Part of a small language model's weights.
Size: 19 layers, width 64, 2 heads of 32, 0.699M parameters.
Each number is 128 + 32 x the weight over its row's rms, rounded and kept within 0 to 255. Layers, rows and columns count from 0. Numbers have three digits each. The size before them is the row's rms in percent of the matrix's.

# layer 13 MLP down (transposed), 128x64, rms 0.153, rows 61-110, columns 0-63
090:093118151168174095091159121174136119112152139107142139069131119104112168154217135134139138126070157183140134148186110124072192154102136122109135152132093097148103159162126162137082082081156080
104:048129150111085134118110116108147137128059113144119140126166097124068150087122041102158118102143164109112122168157096189171118136149148187129100088172099143101181124127115173139143149153180150
099:111136097086136086108103164106165051136172122110151162120087147151138090108144129144121132055158186160133114178092126161165151138157173143140156169081162093113165087134135193078092090149122114
099:082093137126077131145132101168111110123199149157146131114103163121063130142182150135110154123105116133148151132131128120159102132151186057124163125174100091115141115122103129178063171113026144
126:087128145166073156151160108142102140129156129105112152130162115123130108175157099093149156113147063090063120064120060126131153151189137116107123175185122103194168138088172149129113157132098173
097:097088134123107105087147113136161113138170136106117121108114103102171124143167138176129146099158118115106069151105106127145057166195175058108157135078149035156175153153155115145124144083139156
109:135102119113144170096067135135126084137138152127136149159118158160185086091090163227128061140106163111132116141158171132132161131094101094130164178090112067170089120127163154127160134135112075
088:145119172129109146129175069076107119140125183161105055077154111100128096137062142118160122123151130165140107100162126115167141150166161107171093194119101116127131142108069083087137089137101065
099:110121109134149170125164137128074129097155115107182117140167130096111129137122133165149136091200119151162072165085158179110103094127126193095133199179122124140140132152111097140096215140101075
101:127167132126129165143145192063133132196081174102137102036149160129121099093106114119108178115110099125123150103122142099117083128096107143115158103169201097136074090172156158126126108172131120
091:031164096081158095097107074128148108146109153087155193130150170154106090147140154115123157128114100180112143116100072133136102117115121129102138065191128137113148131168163170080165158105092133
100:137181170127169064177189144112097111141102114117083162167121133095101146138119078063150142089134080148119182203148115081114127148076112086131101099097120136145153115140138119169139089171152153
104:134165122091227136110154086125109115115168110102140188111163120132135121146098112118135135136158118121096145093145175156172088151146128073154109064088092111153141103156197107058175083141111120
093:151124123118079142161168140134103128142047193183159128140118150151144161134152128153104139161112144132100121111109122163100138163120202169095127117170107162052164171146102124053113106106080085
098:172117164122142145155135105117111091145111123070099110060116185192151122071138101162083156102121159128129128157181148148126128108154139129180141137137121075054141110193180139138137059160115108
098:178165162123125083210100130122090129164094173127077138100117134100090085143189117158105167116167162143117102132115149111111117169124152066168122142081097150225145122107122136095104091131130148
094:138121133187122143105071177203140154095094097150101110139128148111169106122062126080133093128124200115172131116113074188117163133127122151119157154106111164130093117118090053161101158113154094
093:106174101155137115156064087143168114168073114095140177187120134209148163075155132136116143089071109173147144076109130102143095090138120097137073135102148100141132121087139099115075125105158159
118:121188142165085144163119081159052112159115140142136096139115110141095117102094155096135118216128159063137143088143170127120105123120141184092094087062148089123132115119172155144141117106159068
094:135085104144115118123134142159172134141072052164074186149100094097166176125121120137171120118096201117097101125133163118136173144114141071063105160105167088146150114125151145076141115142126070
096:119152083063123106121164163136130144084114103124113097078116095151193152149089089205148100145133086112137095167210110092128138111075137133173132106094121117150123113171123147104128076134175178
080:105191104113143132115116093125130119171164163193157133149089096153119124152068172079160153163123088135142147104134136117149157161134153054198155108075141131132138084153088072091148085099166126
111:134084182136168102135134118124145108106168084109113126071153158124123101107122101186154113082130128145120158111157136102149174174155063157141178139053107075065171162142108187155116133089157124
109:175097159077166095096109113126110119120142108138146123103167089092158135131129151202084163140161123174146072057163134108098145108111121132102171166100164136171130136094133148083129100085053076
105:115182149158162109061123120121154098181120140125042110124128099100134146089169154151158161173165137099076088109143152147167127149101115066121160122105154103175063123175166123098126092113118089
089:172115136140102153148151174211140128130155085092174140167063136156124160173155143172095144127051138146169108184141098154148147101139128175178115112121103065088103098123145100100114099106127149
097:119148154116099103094182116122132142132166153146160121135093130170126140173156142118153107130106093120099133053163153099141141116176147048173093109103129031104152141155143104181091075079097142
087:174114077148166124127143157134197157215153085157094095140164132144130164133131131152039121115126167123122099108133154164071112105156102171102122154176113133137156130153116158144092124085106059
101:126077087073122121140099133103156145141137075112124150156138092107184130089143092188170150138118132101080120159137196122086091155188085147167121101142124139132134090159184137080160101186127179
091:163155163099121121102123078134123146057071124128120138137134073069119137157131117211105165104136138174090131110110129163132199152139134117126120115229097187130136097124093106100147133101135163
135:125096128077099093099103117147167111094134063129085122133222099179144148118160149126143161113165062101112096103118125152120097166127192148177113118147124154141171176146095146127196105101157113
092:187169088096142130129138149154146162092103107088118161122101156170215125149179175152139076100136079153074129074151157126117179107137171116138139110072092154146110129119158088130082135091089130
100:161134153134112099128129150062147073136129101099137165144142130120187107101125083133201120111152111155115156141151125071171129158175150074105107151044148116116131068141142135133108094216157118
110:102182149126128130121151123184067135105160092114114121146121128113101133079154082139103136135094140084085163233137103140143124104130113102145097097206138076112096183121119128150086128152063105
101:127144124123095141114146084130066118188180118191117106160126158109142167154179183168104092102167164143121100158151181130149083156153096129171155093162151095118106147124061096134084134066117129
105:090095107134101121127125096120089115118179134175157105083150118092153094087084138129192152139115143124118097125130151159159163104136173180118106121170098094211113102045132118114129199160137174
088:102123094151131157114091163086144128149092179160162125123105128097082166180102125105208129159127128098124157134135101170189152195148173106157145112143102098033128138116128078162142129107131171
098:152090142181189117123202124190103109128111125146167076185114107134116084154105166174157088123134105164117102107131125135116099120191158130133113145109155111091089092198119107055116169115117110
090:168144145117096126146099141129151144172090158166122098151136110096178172127123137089127164154223139126146191091114102078060127169127122149117119149197116167133088111070167098119147140131136071
090:118152136100084084184076124125126137153098127154139121097101073105149103124173168146124195101128148100145129112159236126125108159085186165148113176127086103138118078087111129139109107099121080
097:101156128135109110087111118156160171141133126102066160126112152104217181195158114147120125110142092161142183130112071131116108139067106138100104156216143150171149156118159126138157100140130080
103:160159090176129127059065140150159210100102136136134181177115120111175209144081112130121130134134156141122104095139199127151126161120125153087100142138113112117090122109085102137070137077132126
088:070099068157103139118124134145049143153164158085111129147126140182193178155186098136148138129089098182115117157107120148088099110170162119091090140183096124143141096088126063106131138142116142
082:121117134127100128115154161135125144102154106149124140183095103091130037118130149175119123201086098086155103123130119114176117161172086120138145114143122143125001187137101112155152115135134152
110:153092135111108213152180104065088084162154133120063124180073103158140089119119097173161151123124156101092089114160166139128109124104149086114144128114161050162176104136112105100147139138125125
096:165142083156117094168122142098101101135132125187180107094131147113149096124096137046166082113151103113181167080156174125190126127105170086148120090139125113183102113143114085134173148174089098
095:150144126120113126157105157160169160127118110128137144107126131084128131102127165141159176148031152132135156120084127136100166117153122196100142122135062110139098049085100135140141130185199199
089:052097168124184125116112144119093123122132107097131178145155092148061168121186101110147146146128143116149135125097107139057160108142106204106093127114108095164078150154133135091105136182183080
100:166182107141086147151150167128130103121163150132145074113119080069151076112085120085144141124131091144171119124129152141153170130079118183167160152187101158098097129190083175126106142197136107
099:165142152157144093134131156112126146101095177138106082200137128068101079140137122085087144085157162162085177078104139134165149086139074124123131132085171129069105139165126145129172184094173126
# layer 13 MLP up, 128x64, rms 0.209, rows 62-111, columns 0-63
087:234098120136119130074109102113143124137171124118146149120157153146145067210152165129127158102130156140151167108112114059164140129108114141109184174106154097153089064153165118105115094136116097
095:111098117195143106154127067116140176196070122162097092149139088119118162153092149110081132183117056091141107099128085077087146133123138147114095108118113150178105125089082107080095136161134134
096:183149112124172151073124148104126152143067114100142118118118097126134093118096095129185143130148136073093112075086178152035202139146123163139111146106142137131138102159125123075171113147185162
115:111073148109140140162123144070137152121209109110045158148131121135141045150083153168073178160108118129135138174100130129108118100128131091076172143145124113163156140130160149151147188140173126
102:141161102193137132135123182139130118110136133104108166140149133083099088109150126161068104116094040114152128157133106119135155081131109130102129188187078138161138130104122237158142094102144122
108:150136093084118153110089102169116042116137135171153113101126077179097201198113076120177116109132086155144163113152156143170128107094055118138128121095121139108116107145148113089151150102173137
096:171141133202141078041110127136113127113130097122174143108082176137094195096140137087077135123126112180134130100134111094138137135069090121191116098125133117170149172097135083154168174133114145
100:151120104167136138100110105189175093146099198102132121160084088123139076126145159090095112149097141149062178154157131111158105188088163079118123091119123113153127159110142152113142140125217168
111:119144162142085141104188127135137146063136103124083167108137107139133135153138187119124148135111110124083124116192117131190078183150101078093074102115094146166048069167143138132113158167106129
101:204101110140161143116181063140107148142074117106131165161115173115082094137124172153142092084123156096186089121146142066149118085126143120153114112118153127123138178138156093141180154196168097
092:141106081088108182111067099124148113192113129137173095107085105178151062134171159160088138136112188091100072072113138125139145104133144171124171123142128101136108097095120139074089179114134107
099:127183090141165155124125115131133110150142167128127125095046138133149167151108088108115199112058120164134118127114135110170147176135062129099115097134125127174164172134097127148132217125091066
108:195153110141130125112114147096111176058122154127161175125132105128155116143130130205176104120123070089120176144099145131090171074115173139077116126143085157080149204123105166144101144120161143
092:197120133102156092153147068108145154106152146107081171131109165090097153201099150130057109135129156094136128099119155194063106148146083105116104177119108131107158157150144098154096125175136168
111:102126105104136125122127121050135141148166152132068123174144145146089075192145159149063150111088132099189117119185100139086134122094125157172095142088082138172064116102156170119094118139142153
096:131081145106171127106178096091132129174144142142184127084142100147073128095144153114086193099150119141130095127145095035136133114176153089123130120204177083118115105151137134074131128132107176
095:103108048130152066140128111133125124107125097101109123118194106117125122147124079174108099133132115143163153169158199137131116076153162162096169118124064187097097193148079164164108144113102150
101:128130046084123154146182144089098136207123149101076174088126182114127156134133129110127102168084066090177103153136133096134110143109090147119112186167148160156150107103158157154163114094104146
091:138119141114160123123071161133086140110175163122164076118173149152074060140155142166097177174158077143138175145116156126086119121098140143151109106108159149051123106161104123175114181151118188
092:162126152162152165144094084163117121124163138100155182135180201135128121158175113086074177087194191108172158102103110131146125126158118108115081195130106084112101097119083147096132132140116119
085:143105088144094160125171108138148134127064085131132102095179109161182155142126215154132146094120142096118071131119162106120156139113057131094120127069115118167132164067112155136130207128096137
108:064171142059150180122133126099119145135079146140111165168127094141122164146096144198152115122103107120160123129143135033148137103135133117112195179131153154162136144143115076086109187098123169
105:118138122053142152112174185146106113139125092120120145155107138120051088131136187106104142096108135145162160073144127106110077153101104090110141147122147107147146191135095159097128233111128170
111:127121134180176163068159128071126128156141110122076154127108098048139091108086113116158213137110120129127092151085099139135091110131099147168159062136131129160185131107124108142143203148119138
093:138150129127098131142087129114102104195139143143127119107188068173172126125114133100131193100227188139124105105134108110107120134120176090118167102135147145191136127120151130157211130150175113
101:170081150193106137123128113151109111186119111173143157113122111090142156114098089126079124077178153061170175174118051145136111098080097135131167163138131128163095129148128121114142159159126058
093:137153126126143142162138154054148132133136099110165082172133121112127107184152141121117197156067149141122124140134127140155122110160095134165162099051116158170194124113087079139192071185128132
099:186154136111142136096199113116132205134117120134129143140110124106087185070139155117089136129113157134141106154052146112094137094211076113101132075070107129156193134095130125122142104156140122
094:116091128095130099093121149132146117148165162139091106109067165165131151161116077164178180149111171063083165154113146150145067152143104171098179110128137123109111085140134154218169111138111106
124:113139093168079092140138096163126151072134128130132150090165088153110137137154170139144154094168059120095161164087125136168139083082056055113081168155140110070164143131086135147154119143143145
101:152122124125104143113168093101160163075093118095114166163089096159074115086180091131122122102118102134096101093157136127161099140123164181117124123092096176136063185156145097135128165221112095
108:133168108155110167074165083169078123129132086105124170116146144098073103092158141116084054101179109103176137124114149142149095148091153103064108137145172144111115105157123108148129186115182077
109:109168092136109085110128095141054155090138089206090146123129171151128120083156136181164125165128148176127162115077178113111126081108076089101154089064134127142099113090121113126141161128172156
102:137103138149137087098089105117128119106146124187110140149129090146131111168129116173157096130144171169134080132142124114195100098128022104126076112072153210120141111140108119130054137165123104
106:168129143135105104055163098084114171165086154174094175109147145063150149119138110153134096092095118141118158179137117152157157108146119175084224118123092087112110133138110116178134175116114092
094:137083129137143135161120213128151149127154134134167144150118172086077160096159102135119094129101123085142113121145116102132106202090150096076152172112154173083149210085095188096106129125135156
096:098130127152075148129139110131146158160177151178117195113130103096074047132103158204137102137178157114150150139105126119073161139111126115082115091103135159093142093146146179106083145092156180
089:136092129096135122136097173097142136133153154108164179148131055144116105135143080189068177117101167142133112092122141171206121080065103120136193123095148120118173103150079133095157144120128162
097:125114109147108171128202152132119078099115135152194162157159109176163076074148148100124149151108150160067135119095072083148145111142132105132169094166141135122167159106113079142111207162096129
100:126110119143117124088173120181197133151174149088096168141113200114088165149100175115093104127116175191183163170115133142147127119098142132077147114113084097087122165139120153124126179133087070
098:085083140118165152153168154160151082104141194143128168075095125156120114176109108188125105128127156098169134108048130139165168064134079058099116135131138150122144110153175159134128133085101108
090:133155160132147092058141124157136114138164125183117086096128136110111099122090140110077146127148151091125151105106138074164162162056141164097169126110208134157155177149135147145108064107163193
097:134154115126206142133094076108136135164102130100124135082195109084081121215134108144117159091153147133168165143134140129124114111119114157127152129060133081151162205140096147081091115118109077
101:041134152141124141112174108149106140111076116130139198152155130156133101087145145127101133088180150129167139132142112030167122124148103158065183111111120151161077119120099100125130195109156119
093:088114132093075153082116147171174162115136132065134129123101163154143180152117133145173197141124129144146126117103104087097167146143137143142140177087073155163164130117147207090086120065150165
099:176152071110099151164090134101111069087109186137109171079151143118129196107096161150095127120180129100098164105134152062095149165100119115086128126114128133102128127153183151139156155080081179
100:145136100118051106140158126154103103136115085120116113129062081199122154132167183101131092142097093088091116049122193086163110122141144114119159154131108187143130131111128066143135112119151178
089:132042097121131099153164081141151136175076102118102142146108114179115093162188132151144111118161137046110153134123147121087109180162151110116142152111166134152136118073152100191149084077152102
108:114052135140178145120145124146145187116150105115073097158057117135096094134102111139138159122119144180107110121119121103157071125093124130147103135146182138133100208085172106141094188138200108
100:180144115109170138166121189138148099171143152075108089147139150082121084118133116166073107125175144117084160137113189125154157108196135145099120124074087112039105141131115132133094112086164149